Weights of a small GPT-style language model, trained from scratch on English Wikipedia.
Size: width 192, 6 heads of 32 (3 for keys and values), MLP 576 ReLU.
Architecture: RMSNorm before each block, biases on query, key and value, untied embeddings, normalized queries and keys, shifted keys, gated attention, value embeddings, learned residual scales, skips across layers.
Training: a variant of Adam for these matrices, 82M tokens, 5580 steps.
Each number is 500 + 40 x the weight over its row's rms, rounded and kept within 0 to 999. Layers, rows and columns count from 0. Numbers have three digits each. The size before them is the row's rms in percent of the matrix's.

# layer 2 MLP up, 576x192, rms 0.0745, rows 0-67, columns 96-191
100:511556560515497507494525460475495528620492512473437512472532472531490483488475513516507496489500487535498478530597467441462569564448509542541443450587489478471512525613551529505487491460485509523483495502464479511494451577484459484512447445451450512439468466495504539544533528496514467437
104:590478568529473459503578491480504566492471433494453435564456440509526474521503523522519502479544531555500565531533393462510547464520493428492503503530547548461538472516485557538488498581444482465524495432460494398533426485539462559558487557448511476519448416501471458497507450488500505530
095:524470533525452530451553473493575617506463497507478506437472552460475512518496476475576510465433557588504535476484507531493461536444509465545542435517516515438521498498519489478475477581475457466547541443514546463472467547543498410481459569532514487512480467481479519536482479500508481429
104:587473491457433480491575497445567547525555510472442499468545495491515473473478477500547468389504537494511470499514546513530465650453538465483483485532542472457496479505463449452534535523515464514565522513512539453543457467517542536485448572449498484487440426520496491421508519438579499472
097:541489573549453498434516493485534554484534492506523435535493501519500498479480506515502444493441544537475535549516515496538467436452452423504484441537494486541419410536495573501549460514550517504537549543497506434515492468479439518522533432391509549495554434485470498445566480501488473555
091:586468538552461444486547479461555480466431511466496462442572561466442482490428531528554498482481513437503465478443499471573512546542476519495504422598562539467533520490461555535495540566490466521479485509522502544509478460524541516512460582543489522524490467547502450486547454517540475490
109:467535547485501450469551505450591505520487547456491470458499531456477494566478475530553493507457545520598502522461524480461527448469447495518430486490511504549530505507541496487475567580418537497457505499497489544435472512574474453543481472504471562416548419528480501588511449498540429453
100:468475550447507568502461518499477541528450414461463481495430469536534502540442536530489548451496447491519522530464469573447491512485464480480436559500477483478471517516494447528536512559520505460524432471479549482444466500549492533450553540499437486610467521609437469586479538507480490517
102:541529496450517505501434455451520537498491458494504535520542477490461466593419471443510496459417463521519577562478508526458453502522474429441465470474498482494529476515455463434535503543503436548493426440516550554460502524545476576429460439443532469386506432455499490468537576428572468473
096:554471574476500478489483565480536539491449497457449489525427519514488527474528541486457493467520521518510536489494520489536536517460475493485545429503434490456534496524490446513538467501487548526498492458495494502433485530505531502493525501489503506535472453456418529599467528505515411523
103:495521520565434502557527529541463494576463455454480453484536460474587497487474515478604450464486566520526519488527435505513505543411522481536437491527529554516608528532430547533531501558475468513526481535522502527498490510527517503513526530488476578530404484489515525506554460434509536521
095:508509573480464485501587545473524557548464446430467475511406493453483443520533487488558449568483445494519484475484438466502494533539517468499440441472497517486517514533471467502508479511503438509471446468511501480475418550563488531552501564463483446530389446477529519501476504404548485461
106:507455505433496530497515470428489576515467501480504520573463499484518452548436492523460536505526523468544505513546548495538513562515385515465500439560455479462447467475457509427539481472504508572465495466524576439497452518538500548557528489456522477452507531532503465446524525495547481436
099:476520517495507493429512501472439504476470565561462493510507485493492485538439530474549543519511483506513523486603521545557523576477474541581474520516496523522455486504517494455412488497518557526480530483514570478448483495458468576454511456430463464422504498523457502542588529509536450494
096:465494541498426521479443481490554479502489473530547478507432489465503506561524505502445480553494528533523468489518513531499488473448493497435481573452562553510537482455510541518508573472434484511522533487532549504520465515497568500542474521493506481542482503484513445478478531512547497436
103:547504482464509580482477508478532637530536473554479515509469523507465427520493508472531528536494493536530577521514508515517443555494461527460450431560511467457432472484444488439461477487456456504501459485464529519415497516548505568508462480415529498497534438444442540503550526448532459492
089:502476538463593464514553471471484521545466475482527583482463458482505486538473505497509483488522502495509423465535467453465547521440451492587541498508524480434522459493498491429482585542411548539539497487472545514517481505495475543508438498516535484481488410554492475502489514494501467404
124:519481528416487542442515455483493496550446437445375526417548457407560475534515502557486521504504498481493464503497463519527478476598507445554497468472548554493531520483529538447518549472437592498492506475553519526485461532463502444505510549471536493468489468517491485517601521491540529490
096:503452528402510538481548547426535484492420550496477525507481481390457451521494555468513529479449598427532458485508497499538522454521538520509498522501528539503498479524423504480469533559516492445502532448543501474460408513515493426494508527548452554547497484572542503444453480471510497495
090:511477510472444518459565509492520514480439462422490461561504530494535486498456483508539541568481513531607556537523472547572453501477492495478445540514517473524503474517432508471540500564513505536467443434569506476511423555563453507478441483445517517459454528457489504520519492411544523442
099:418437533529445591500566525461565495429453471480452516502530514492473458530477502519553517418415514450550532479493553469484488509512518509530501554558451517530486537520486506521450516611479487472424472471570447510449468498509469458554530484491453512489484479499597437471510533490516456426
094:526454535491547510489533518504554490500501505475459519611518466482454500479476468507452469526430466444515494520526529545498539489433537578507467507457557571555473471496499445457513476459485606528517467489571506473491413511566486477462489456532485521552510472452565543588562494532551494482
097:498462531448519535496576524439500500486462412511513511514446532472423485545476490498542559498428531554529422482539597554510494451431522482498478537510485458536535518502499513473564486475527424525502451453539491467477423504506467397491421500488450503523497513485472506501450534505557422435
099:498513513524522559534468487538536497477441478558466550507542486523512467504546419523450452478429481532573487523456479487463485533466462547473502481544534562542565500513505478464517520494458533494486421517569484503435510504581462511478460541516469551510468487524469484537465393460508476562
095:553448503482525468466531508443525514509465509513434465543520470447543494512476488562550466507468491507619510465589484571553490469527474518581474517570468496446569471527439484540535477591379516503483513476507429492469502501546482512567498529495499535549483458540499467482518457440505540476
099:522474580544441513491528540455521592518461456518513544478448543515466494512469561483542514486439499585545503506501498542563418544502533513511502517511493551518555508528414513490515522548522542488605498557528547525445397504531512519453459543513514522465499474467521511539481539487526517464
096:426464548449476565483517502481583513483434525495477501497548465465512493528473563529513552437458499461486440455486555508540492433546485465504555458546577557508591544552493481500492571512437507471464496500480507443482453530474551539530437603553522544446490511544518516541491530470580494538
093:534495534409461532473512494511596550462503533448460536513498486481474482569485488467536526557475525487502516484511511558531502564485456550491544505511558462484589566534447452515482497526506423528587509417564535426513453557450487544511481491494453457503488500526484466507503546455527428452
102:501480506499527516444499460498522550521482536511432488516478434499539527536524504481464516520505538567493538509584459499447487529472449501480428504517476501501486538483406428537489516549457475560495481476535497548521453582556462567466465464405536498456521528510505455464501502498523490430
109:561477479488503473468526555458537498541523529464420496522501460522512494483520596451570421564514467454574489486526469472529458560440553547530526464527466488475542496486487541533478481470438457552537520480564528394508513511536532450501459550483487497477508472551492424496552518483554530423
111:522522471454467534573535496445495484470463479517489488500548546525535536506512563556613472484564439504484456506506529527523431540431496543539478440521529514444451502492519542541525484501511532579491467496477553400490479495473521502490536483470502501542583466503517421475601447470565505490
100:543503504458409530563522616492578525465522565488463508567462568554587503520499460466553483505484432549534509570494457536522445539464497469495532403465477483513554478532509397462561466509564505507508427503537554426461458517511541507504463515486485481527465496554442515588519519454547514448
106:589527512465469491535481549518565550560556507437493553520494507542501501554483545433536412480519449539490494503505524529552484537500496473503554455508454505505536445516466492474541492535521499506532475536472497511516469540600454556574448560506504508483536466516492481440537525512531442437
096:515557508356434525503552510451491475472488500512525518552575524510537543483492553485555560451503467400489442510596579467573474533479467511467449482555504566483491476512462525518491508545454555564466527466537511537440475518473544539457543494517472466483594502477538454467595463479546510512
105:451442484499546513499530545460557624538553445501421471498446490533463479514569542522492427427442492515553492610487509536494466527506479533480521472553474466493517523510483444539553432500536429534525537466533445436541486520504464534491409537487545559561552444491510488527531475480512493441
100:564447496532453437520455544522527514570474474499512525480420438499532386543531551528518504474487526525548502554500516499506541467532497478573537495589453418484453469514545446509508461495499511472544427501470486420523483522499473482458446544476549541518442459462540529548493458408456454452
101:493447540457435516538472504514448523486474469473434475463469496502557420524487493521508490474529464467491540590552521505532444587483432492446485476473504492490459451495520479485607526439471550521556514455483532424466454478493519522516458526503471497513484448450460465496518467407553428491
104:475491556449521527478492522470501471529507462497466482528434435402476534510496534467437499488445528538502520540556474535443439471552480550469533491539524557492482551550502478479478507516438477508503492488416527489496500468492469576478504503502446537489439489506414538636553573478519442483
115:459537498455504571485441520479554530500527537539513520513475564479487487527481507455478511482492513535548520564548412541506524570578383504522540554549467483494463537491501515446445508456510452570533466413473530534517499575489544564491427535539550513504478506472501539495538493481520442485
096:472518528537456548517485480514611569511506524502475460504417462510475482558464510414556475513491494502597556587523415529570442532474506543507496428600513547454531473557465456498525521522446435485474379511503475445507481518571520507545466537480448491449488477476440476492453441421524477456
106:506549482484543570515500555465490485484542530462434556537559495471519434503456551471510505513534508529504524532559502440501520508439526506526565477541531518485506519486535502414500541497401478547482508499563564436507498558471527487445510477459467564415478500552478485503523519439485466510
095:508495573449517510473485501515518556483482520464480515512504521442478488583521453472455492502447490495469505472443474459558448415550409483502475430557484551479506493483475453486461471506478481518542454570536510502492447496474545511546472527437502576456504536543544502525470450557528471488
108:497536511563453489550491470555519535534488561488474431540550548502487521524474558516539508507519465490547484507597480558508480532451509510468515487474527568520509502500455518492434500504462427527511450505479554523455502536481548510541480488450543568458488480504533519488450506491492493502
099:449534523498560447478495465491547510485485442505533576514506442484491463562478478513507419454446507477473438479572558479486507509434432441553543509478482538425507460507468435453498563543500491550546491450463511546546501541499466515486441491539533482437468519617535452488478570508524490423
109:550469539436512533465531554499581549452509547473479526472503467524463499591503569467532504442469431527506498576487470494494472508509471499466513456490474443517489493476495516490485546483481490505456469445527535470493477506498537458502495506434532534439492439563509458535539555469508451502
101:513487515506464440470467528467549523512486502522469530470373514475507410543469502474466485502464550525489610472501475545493546501529470551461482553554462516448529498481459428450519496486500443507442463475547448474452476495507474506544475523464458478444442492467510547521451521483437433493
093:503487581397550531495425543454492493500406459530518550454501484500481470514437525502570540616476536449553480478536437476470550441489531540455475517492516479489518543518511454480449529508475510508456469516454503510458468520467514515454418553486516524504492491485537540604474529493568437428
099:508502578532475554549527428465483527560466494438474421498465489451478504497491507572541464481492477484499498555515544497476525517553462477484473445552550542472516558487537487555542503490531438520444482457517514544447445519560550513627522525512466529452356487575569445496516561520520519455
102:515458586577479499451476501543624579481525506490504428531485552454507460492467458546481500504569512479504528502487488428538486500486476529542487484492539548528513525527511583511590527488472432553511445475572490473420487508561457526477501474430550484557471471554521482492512560481545475530
088:567489599393473502514485473497557530538479543459420515545495534477478470578472509506552476493481478501553550537532443556510460533502438482471460507529508523459489482533455474452472536546480490581522457509531553528472449538525512497514454508464490497428472479523512487519533539466619477466
099:494446509522502492503518551461553589590491530473491523498492504441556415529430510481513449428515533474523484558452469503518484501444471543460486553538502498493520479475539484503547510539459467479499449552552517433438462490534521569528455514484547501500450440522488491538451442408487521467
099:569457500424496518493537493403525538558523493488489472505518422467463449552461525467566485562511529538495474489573449476466462509550477461505458433563564568409459510488510582551464482537409484581503492420483482528481472441502493475532477575466499531457457477510510503518486501481507445480
097:515402557509419479498488546488529487522497525464446521521453508450505545549495521513571516570473484483477476521521514466565496523519464436434459489513459448480569486500516479491517497512467510563513477500422548514436458559454540510481503538509533551486505456547527433530453589510555546469
104:563506547458504545455494548457579532442495514504472503520445447505481448524466580402523450563480545547525527513503462529475530496492495523429444541464591483542485422538482489484546521481481489474537541414508530462501406538503503497466472447494511547451483476525480515526515481465514481521
095:467441543433553582484538576417540542527510504467410503498427491493535437555445512513489484483459513513552453533540476503424479475528508502500471481497509501540497505483459488441475511527534455505456458428566551467504475451514478457478491499456468569549457488492532494523447497454589464516
112:543548472477478534489509450439514543575471390515490471521520452545471437594501521512575499495471536471512512572527476580498518470490494520509437486536591535466499532446569545514509516562463448494471481475523477491475480467482479442478526571479465495467463515489512491479481473466476545492
104:520581558505501477484479513480554566454489539500481539430476539465451509526522560519519467495480481506529478447501520496475539465493489450546506504429561528492443455490520507519475531511542485508535469437496497487460461497516421488463406479469573524494473503528554458519548544492513450459
109:515539516479485510493466466466488525457505532470527521587516463473552424545470529580484514554544515469505551515565543489557476585486426513485458470562471537480426441515471491436513466455502522546468540462563547488468492492493523500478467533466523524471523494451519503482514520502520476478
099:615475498401543518472576502400476527558507505531482558528515493480520493532524566427526519437508493507465474516548483531545518556448507525447537493494518518518552531500492475481574527459473468465482544494581598503463477545517500551464501502481474535430507470620552444487506532481454454493
096:452482624474435428474543525449542474453502541520442465447497499434472468550486539498539570537505548505602566471562437482459556474476514535539387489524521466492538523540523509503431504543478549494518492413493479506465470579561490481482441461471459528453456447478473510592490507494511448423
093:515540441466527590575444467470493501536517476483520525481551502500489480557510545471527448465495484533545528501484505477481445544425486502481437485515595545526496508577502457411497511517457465489516489464496508555427543519526532520477458561470559539498506471502500536490529514398571475437
105:502438515478529525553572496458534482555489513433524560544489532487544469452501469432531512536546504522530430517519509548490495536508481474457508490547555538419558513499558480508534522504500445544496544368538513475449475524478477490613474610502431476482536450499509480583519510443489429472
098:485512503531560514495462527443495526491399459531503534467454440430557537540531560576473510491519593453510553494621460540491523497430481484460520540537484575529492524510455524549586501446499456473522490458565494450516484498460512476516481545467487555505455494566525455482494538511531476423
097:501448495497465507482479518524537472496450416490560512498525471464493424496535495556542477509382550490504445510512514502486471522458509507422457545488465589511529494529458511489515541509507560519543504493511467500511484530543504502542471501509498490461440502552636534484469577481547521450
093:586467521505458477451454491508549572528480544451492497546475481460515458525482522485519501485461534508479550471535450526488476520534459566509491529519457498456523460545520384538473561557538446501475484460505497509473489505574528525457474496488569517514448547507550464549545489388492530474
096:485573533504451467507527509492515466441478491487448457499506511514504429507450549469554464544464516510546493494530403523461470538433463555504517493462557479516515407568509484469510488505550485530460460470530538433520472458590524505466485568439414438469484520518418459567517483465478448499
115:540504532497488463488458542420588502479476551497462519501416466424477471464539452483497464532440417491564503475544430524486476534510459520532471467441531484503484460491507470516454454503474461521493503433449530468449510502548408607530389499421522497487447524563533479491549476475556496462
057:525444545476479467500485512470525550560483485425501460522528481484500433570482513496504453523517543527538493596541477565504455517447440480534449487508566509483552487522448486465534604536491488561497503421561496433478423531591539518517434539515490530461457486537491477545509513424477445447